Weights of a small transformer language model.
Size: 8 layers, 4 heads of 64.
Architecture: RMSNorm before each block, rotary positions, biases.
Training: a variant of Adam for these matrices, 152M tokens, 9272 steps.
Each number is 128 + 32 x the weight over its row's rms, rounded and kept within 0 to 255. Layers, rows and columns count from 0. Numbers have three digits each. The size before them is the row's rms in percent of the matrix's.

# q: layer 4 attention query, 256x256, rms 0.0381, rows 186-191, columns 128-191
# k: layer 4 attention key, 256x256, rms 0.0374, rows 186-191, columns 128-191
# v: layer 4 attention value, 256x256, rms 0.0315, rows 128-168, columns 128-191
# o: layer 4 attention output (transposed), 256x256, rms 0.0282, rows 128-167, columns 128-191
q186 118:123129142158163146198071089169155137166150177159168169152102131169142114177102172187116123175169164066093153150086119155137113121125129095108073151097137141163125137110082163119157112117094103
k186 113:134119064199126100144102086140122127146129154143154130153099170145104120177093096225142145115133144083144103127116104092184149166122134172141142089095181116163106138091099083086078152078210126
q187 115:147111142160156106160107100152157135121127189154162163187143178149165118160134165130116115150102181095128175059130163162092145091134072174085076104131162201105094170154084111099111162097108116
k187 114:172095114152100091107137121139164121127096144089103121161129142151115110153086201134117110124180083167094119104128133127172102170151130172049147020154100197109163153140108094115109179115147161
q188 114:120078081134136118103112107119105191140068195060107154099118087136146150092095057100095115128178153093121096129098042162114129117162156153179130143097124122057166159146204145090136104111144113
k188 109:130032146111101143148135113152073164203131112084134187128054094091152183103117080174135127114103178142109115118068129135109095098139170115161164108156158143128119153190205158087128084176136122
q189 118:087089159100173136192133154106080148133109145135156118120120096151146137110182098167164124121097098126076149224163116160137080086136207136157172121077094116166159140132097196100165118176095104
k189 121:056108112086153135134131107122119144125090161141138113112125095131153191099172156173131112081118112099141166106136097136106146123095135143178148098115139155169192099168136189050140147142212133
q190 116:089135199104138195101148169108114084123173127183147081105105092123106125045167163137127126078116143118112116180174189134110143153158122125137166116132142114162178098159109122138128129112132157
k190 109:120194166131100117130139139116117152115105171127097090135149067114157152135112171072157137114119108070080106133110154122053098089088116095169147148168154122125136074146120216091119201145087101
q191 108:074147146118119096171075163124150126110127147175149125149118157141137121127137115124140167100135151159204146166173160080102124135208163144120164099085133082189169112071144134112159128150157125
k191 106:138160132139133117130106141106125097135135110188126134129139169106169093084125141186194117137148153096121085177120158103106111179150125102086135114105148012209126098077072115102150086123108148
v128 101:162128152142108138146084186111137088045127087113109092101109103090117178123110115171149080106151147148095107148125208128115086170122133150130149101117098146096118174100090134105086155113193196
o128 097:135105150208100154143190157163186129213153090154123156110166141146111060114117167130152093131161139106191137144179152077102116122131121091129120135038194108113094142167172160162109131179096092
v129 112:090150121094164121110119065134099143173115183125115114119116120121136176176152088165107195119099148136115098079160136182069140115108085102150152139150159140127100143170092143096141072211148159
o129 110:132144122111109097141194164065143116120082091097116191145128088130090095135138127104128092109099183127154118152177098157113101133111119071066098161141139152158087168100124133146104113135123136
v130 105:156148102161172110132204067136159059147126095128106084196137081137125154118145152147154122137074099169133143158104187110154117140087180149118109100183133147119130088142107110081129123091098092
o130 107:104118144136129083119142129107101163174150110069130151167117118111168102109157114091151104177152052091144108107138092147151184163163171120104139187119141104160172084185091163137103065114097132
v131 106:164080102131134143128075107179174157100081174126132129107200144187161103158125158174139139122156144085120100157100047151120116064095151116114172115178131136141068101106126083151156126102122087
o131 107:047137118111109079169094155152137132053130149098096100146072093070127188109062183124128147114106138164110137151108142114174134185132134133096179104129082119112126181096111038095169177150120114
v132 100:150136166199082096086145138109124132146129116110108147109229128122123121087140187132153064101150122180153173127110171111151142137148196142114112089180114107105168147150083140116158162135144161
o132 104:134143142115112246092137103164123132113170136140140135102065090100157094124099078098078103083165136091098185106107120140169164146145106144164127160085159099075163086164138146179104097113103101
v133 095:171125090193100144156120118123101106163175085118167128145128141131107174127103132169095174131109135085173095110153147080069100074175120220132135107148121144150104168122073161143112125111163184
o133 104:159153142182156163127172135161158108159109083134130133137131090197118136139078119097129116115113160107151061122127093137129131152126102099164135194148102134112114100133191127183120104138131145
v134 099:152175138140114128167099118120132115152085068095178102209016147084120154122091165096127093135139065115156195140120088092119149111114133123104132121102125101129102110123192160139048107150150102
o134 098:059134106095134112135138146169136113122133127074125113132198141124117182143160144155183124141101122113111068080145173096172151126150119056152070146115090170090134163166145097077152150104108171
v135 098:139153025129091136083163140081134108104156125108161116138144121136136174038120063110091120143087167194118109121132132148204114150168118133131139146162107161097183130132087137112108114157118178
o135 098:148093133195068167130166122164111123189164185147119161142123123107088160148132142137142137142082147119118165132161165086146071081134088119120068124132215153191122098109141210183094056113132128
v136 100:137159194118087187156166082161099126097125122141104150097176137099091111109115140174118112092103144078068116127104141127151109170163131101098133133156107147135128078194099155145177112116116132
o136 104:113136125149106140143123125149077085171125158175084113110131187121146090130113114142131138066152157150100180149067100142064151098135138148140101100124185086112169073177152147161123076090089135
v137 105:144133164187140146117131147138125138142094060125150117128112169133143118073162089180166156154104091141154188094152110093155194127143043064084130172104128160074141104153143166128188152134192090
o137 110:098123140125130146105113097153092060144127116144187160156155142140115155132144161102128114139093098151145099143119153094135091078121132121134122140135087146045145147156172079135118103093142159
v138 097:129153090140162167111136094099117115168171099117115099147074078150099139120158108107104160144067129098139103139153078141138148132119111142120137047111123141137114168104151112163159108106072098
o138 098:117124106127135108131101146124147138135204158135128159132177118064123165163112078082124209151151142169098150102109148065083151109099143139179091072103136075146097166145111119131177135106101109
v139 101:170066115148175145088138120101143090113122081123088127118112130103122166137117136103089150070093117112191128123121131074156143187129100132136146131153109128121119104109118144127131119140138129
o139 103:100125143127106130135141081150126121135139147146129103142176175127163101115143118149176088215081108159178153154092063173181100093157071173139077207151122143124163117205077062090117162139130180
v140 100:154141133078140171097184172152125067166160130116124188173124110104141138080159105095105130057109138199080132117086194167120121110138079207168141107155110089196129139125155120195121153084123161
o140 100:129070126147178135116114112083141163119152131136198107108102159176150087108063104135154111152103114089143163138137101182117094057110148111109142090095205115129104105106147137147097124167190139
v141 094:135090166099139179106139159106154116132072108189168126173109105134090096169135088136105112107152124121051112175134164167109083183102127091097107130173116140107152182092113104084112165145097151
o141 096:141151179146132180126169166114082115122145141128116149132109160124080189120136150129138156094130098104132167136138113131075149041071111097118132105142197080105129134102111129162120118153178043
v142 100:107131130179173144124183148126070075081157130109088122105140132134140146112131111115142144079118161160082107163122094102174216141082162108127091164201128148145119099124191125170048122152185125
o142 097:119155122156182097168135093111131085113179076162128141127112126077095101083175125071160153155119128112106091126087152168115158146129060098142128122158137113145116168185168136116176060121132119
v143 098:131089155100113127113155129151116163172111145150066145154165120158149119138105114209173176139121122045092086109115027132136130075132223087147119150106107103143102078143111044172192132127149103
o143 092:153117147140175086135107103100138132151074110132164137178102115171129078156145137122121222115071133126151085095142124109119137146160193096106175117158132185188102189103108163066142135095140123
v144 095:172131140116095178129119200091083141252147125089131171099166157093124129113137152133092126134147134171103139111116139120172116141108072111140133159124118146130066200159127134158086092169101134
o144 094:166147134136159127114202146095095153066105077107117138136155054144087158095151111161143101116109156106113158118147116081132116173099143079106132166112087108156089115050113145156155097170105125
v145 098:128097157095068116120197120149189101109082069164121103117103185121154148189128172139102122200186135110138152152077110085155138133129193130111130146141099156176097110073148109132169129157147155
o145 102:114119110100144120100104086128143093140109153162109135129122093140153094106125079084157116103181163085048126118105103143124166126149170112193144126124103119135196102088013121096111144111084148
v146 102:157103120162174133155088208091135116124167143147128124123118085128120192136140115112173158136193126153158110123159139122156103190083116106106153093064134130149157131152115146121150153067131129
o146 107:170080144116161136088160143116050161146134129101151138127166176150109145131191132161063159150191134125178141110127131127075144091096097128136121121107088162139100145205091126178123167122154135
v147 103:138138191109171096163142090126067085057137124138137125134051112128122179192128136125118121141011117131082108133140086073144170083100102153122119119165161192192123211166122146157120104132106157
o147 105:159186105143116102108144065097081061149149182119111122119116124153127096105077111120142142154112059132106166128064151131018070142103117134148126079182124116129135079143173082177137141119174133
v148 089:134135164162112136097087095200107075127127127117131113121128044106119128083123085150141158131114158141082149078142144125158119146124201119174089090139117098113134125099124136117076157138093095
o148 085:141149135128082123159104118144152143186192091133131154125110139130139059161148163116099166138073130122133128171101096075064114140145144162132120126093157137154063113139087214087135096113149112
v149 103:130130104137027083103080159168060149136192106075157116100129080140129172157078191144194141066130134143145139109120128106176124096125205144145213146138117147113139105147067097096102138129089092
o149 099:172109109121101145115087142120143156139107092127135158163128138134107087115134074083152143140120148123110051102187124093126183127127136079153131136086153135120142160139172182153075049121176205
v150 099:131118078153119146094092117089074141065154141149154132102098112142148142159190124173160090086200150064142099114125160070103093081140088077095156110112105069124170170160143139150108106123160124
o150 102:140110113090103128163098156158158126148141172127165045152136181148133116097114173106153090167152142149118213174112135165100155110130133150157172113102159115160116133110146132131098132077138130
v151 099:118141153158115092093156105093115113088142116113182133138125131064168155081085118079100077130131087136162160099073123129131178104160172145163095118145119103094170239131080121165139101121116106
o151 102:172149140142100156147070171144106107153142141104198184118112130126152138189099093149097153116166081101110155115150145123127108112160132113161108118117057170098092123117122168110144092120137130
v152 104:192122170164118125065174135144101076000181141170162057154149141177119141102107131126136135110063124135174142140156149168124161195061153094088097083096103132150095080085115075114130140082100149
o152 105:065094127189101125091135154122177122136151096131133079125112119127117119159085138169164170170146079154180125173116194146163081153118168181164102108083095120130147096208155113153100167118143135
v153 106:153076165131212085129147134100092154075162102188119125116083181151130159099207146092138164105167127120132131153159099122094138129049087156140158157112143110160139126092156119129098117168147191
o153 108:144120158085237096128183141113155155111143141109186126169075144130138156094129108129123113131158129142179128118127148199166136078104122086164127123100087160179102154153155080131098213153157143
v154 099:173136110087079106130044137083123147097160108109146146116097158118129090157136177165131117109172093081070127105103157111084146090160123149067151118060073146151105072122158090101167085158131120
o154 100:076074116064102130041130140150120120050055137120092137123156136085152178187139139088170107157113119156079108099124142152191166097131143111136117099102132138153137137150170158088132163096107128
v155 099:139123131178117105113117178166118101135150086102139166092149194101150177082125121122089168111101142115166095136094098183123155136136156168150186177097140081195145084119119189156138127116120067
o155 100:145142100215172150174153149109169091139182169144134132142152128152174070105099171125149136124135151139121164139155094125138067114119116128167139122133142158126108139111222098120121162089162192
v156 095:113151144085124109132085181121127046177115088086172066151147114122155141106121138127120113209186140112167076095113091129102144106204151075120118095125147096142132159210114145148187078117109176
o156 095:146125138103137145061116143108127106093105118096070165166110108141149105166094102110109161110194149149105157145136089047087187139153154108158083128105123146086142119139124117183181145147116157
v157 109:120163160177151060109111070133091089154114048152137153078113090104135160085048115092101147114103101160108142189149035166133142129101086161091153062145150103105087075096120157197112111093093134
o157 112:143116095120102110077138121106135113191173069076153202180159130125116197117147118106147157141134104189102171104106135236120091103117160054080098146122132133081139094150150171103122054155154125
v158 101:191107160109104185127191149169191124147100080111109114123199129146146141153167172101166129147185131133143101152059080147113115139142122149099104086084126115123131146161111132124173082131135113
o158 107:145085188098171143116181156144064131117120118124117117144110139133133131099119142151137166161144091148130151047157158124131143103118121106075101154114106114119085144181071130143097124140102132
v159 100:152144108103193109095118139088145098125099139136166141190123133163109164074116098169136108120059109103123169098140171088168153138112182089132025067098113156123104159178080077080156158148105147
o159 102:129129096093113114160105140123091114137100106059134123145094102122142154171120123145125171113134083126166081162127188061070157143088145118141133076130113100144169077131193131212110141111150122
v160 098:160155176096078139095088108055122164191116088078138131140162091134123126202136175166116112140186105144087139115101131146112133101198150110141130155074112193152132088171082114127125146083073170
o160 101:116157102050095151081164192140100162102035123085087114111104101155153138096127141132186134187127141100122068139149151079151123174141138064110113102109172138181134171105157173157077059147131081
v161 099:119125124105112128155125113101130070134129180106194147106134200093140129148171149084180137110170115158131135132093162144159123112075126102158118163066104153174140109078132107124171056124142114
o161 101:131106121074144102153082187103122147082090153129109124087128141138146125139152081099082103167191175109072135090125169073150130128084156143111137138116074137151166118082094123128113135195114122
v162 094:132159134191093120134188149201157111071083161126085082160130128147170136171141159145107215121180137129076142132111057143138114117150081148143091123173159112174155105145152095180213119120133146
o162 093:102097166197139125138170142118129064107123138192156120138121115148154077143113146140114088150088129120094197130147187180171083134093115130078107137161137169104181134200156124122125110117158050
v163 101:104063137143107133142144141162127150095106144062128130147167193136162129076165135156088140129037121087143139128139115161110125125107095111101160130083122130128121103136098154153141088178075041
o163 099:096123141152144104130065145171107097120090209150137160122145138132186109135127158136192118121138145188119086144109114082133122129136063135142098105136176131083124140067176075117105197084087173
v164 098:116132085133139128112127158131127138123188164117087115140086146106159179107150066079102127140142115162155095147153143182180101109132135129131141176096113185146216138164150143149115157116158080
o164 098:144114095129139123154105116099117142112120153083106112101187123099103134135140141175130142197074167127096122085128139108153062192146131121165186089107050151172116117158111154168180103112123197
v165 104:113121159168144119135115109159129137015172116155104156081140125171091137152176096091124155099159145120121147139159151117141117126086169108120173136149108178108145140122098073178126045125155112
o165 105:114134096104151105142169127165088087130158158121106147119100149130162158172149148126146137116141115135094139119108080134117162162097069114128155147156077112186117156199105125098141110141094095
v166 101:162101123129134150176101144106167155113080070151112133181154085141105105110143141179113084127108146164213141087145134123169158092115137077102085150098155108129112159144134173100089151081094118
o166 099:115087100133139125158098113124069112163123103083134095164058110101101141106143153153143173160108094126133128139112135103061061166144172024115199135105138158180145118089125075085173148123139094
v167 104:087142113137160140139182126149118217135116153163052145118177043100207169091042094145067154118154168076131180082141062097171167123071110104160128131063090162107185118155068072143132119108121081
o167 108:161134121115108104156155143156130193180107133113188178107119121070119122127130164169119100135119147189122107088168105192145094179122117091083090113124149126150179151117102142144103078097104116
v168 099:123156101135185143170177113168156145069091162129137141166123099094118095176111132144101049188158077153064134134121132198167161146148119107116100122109191150113151085098137138108080111110067169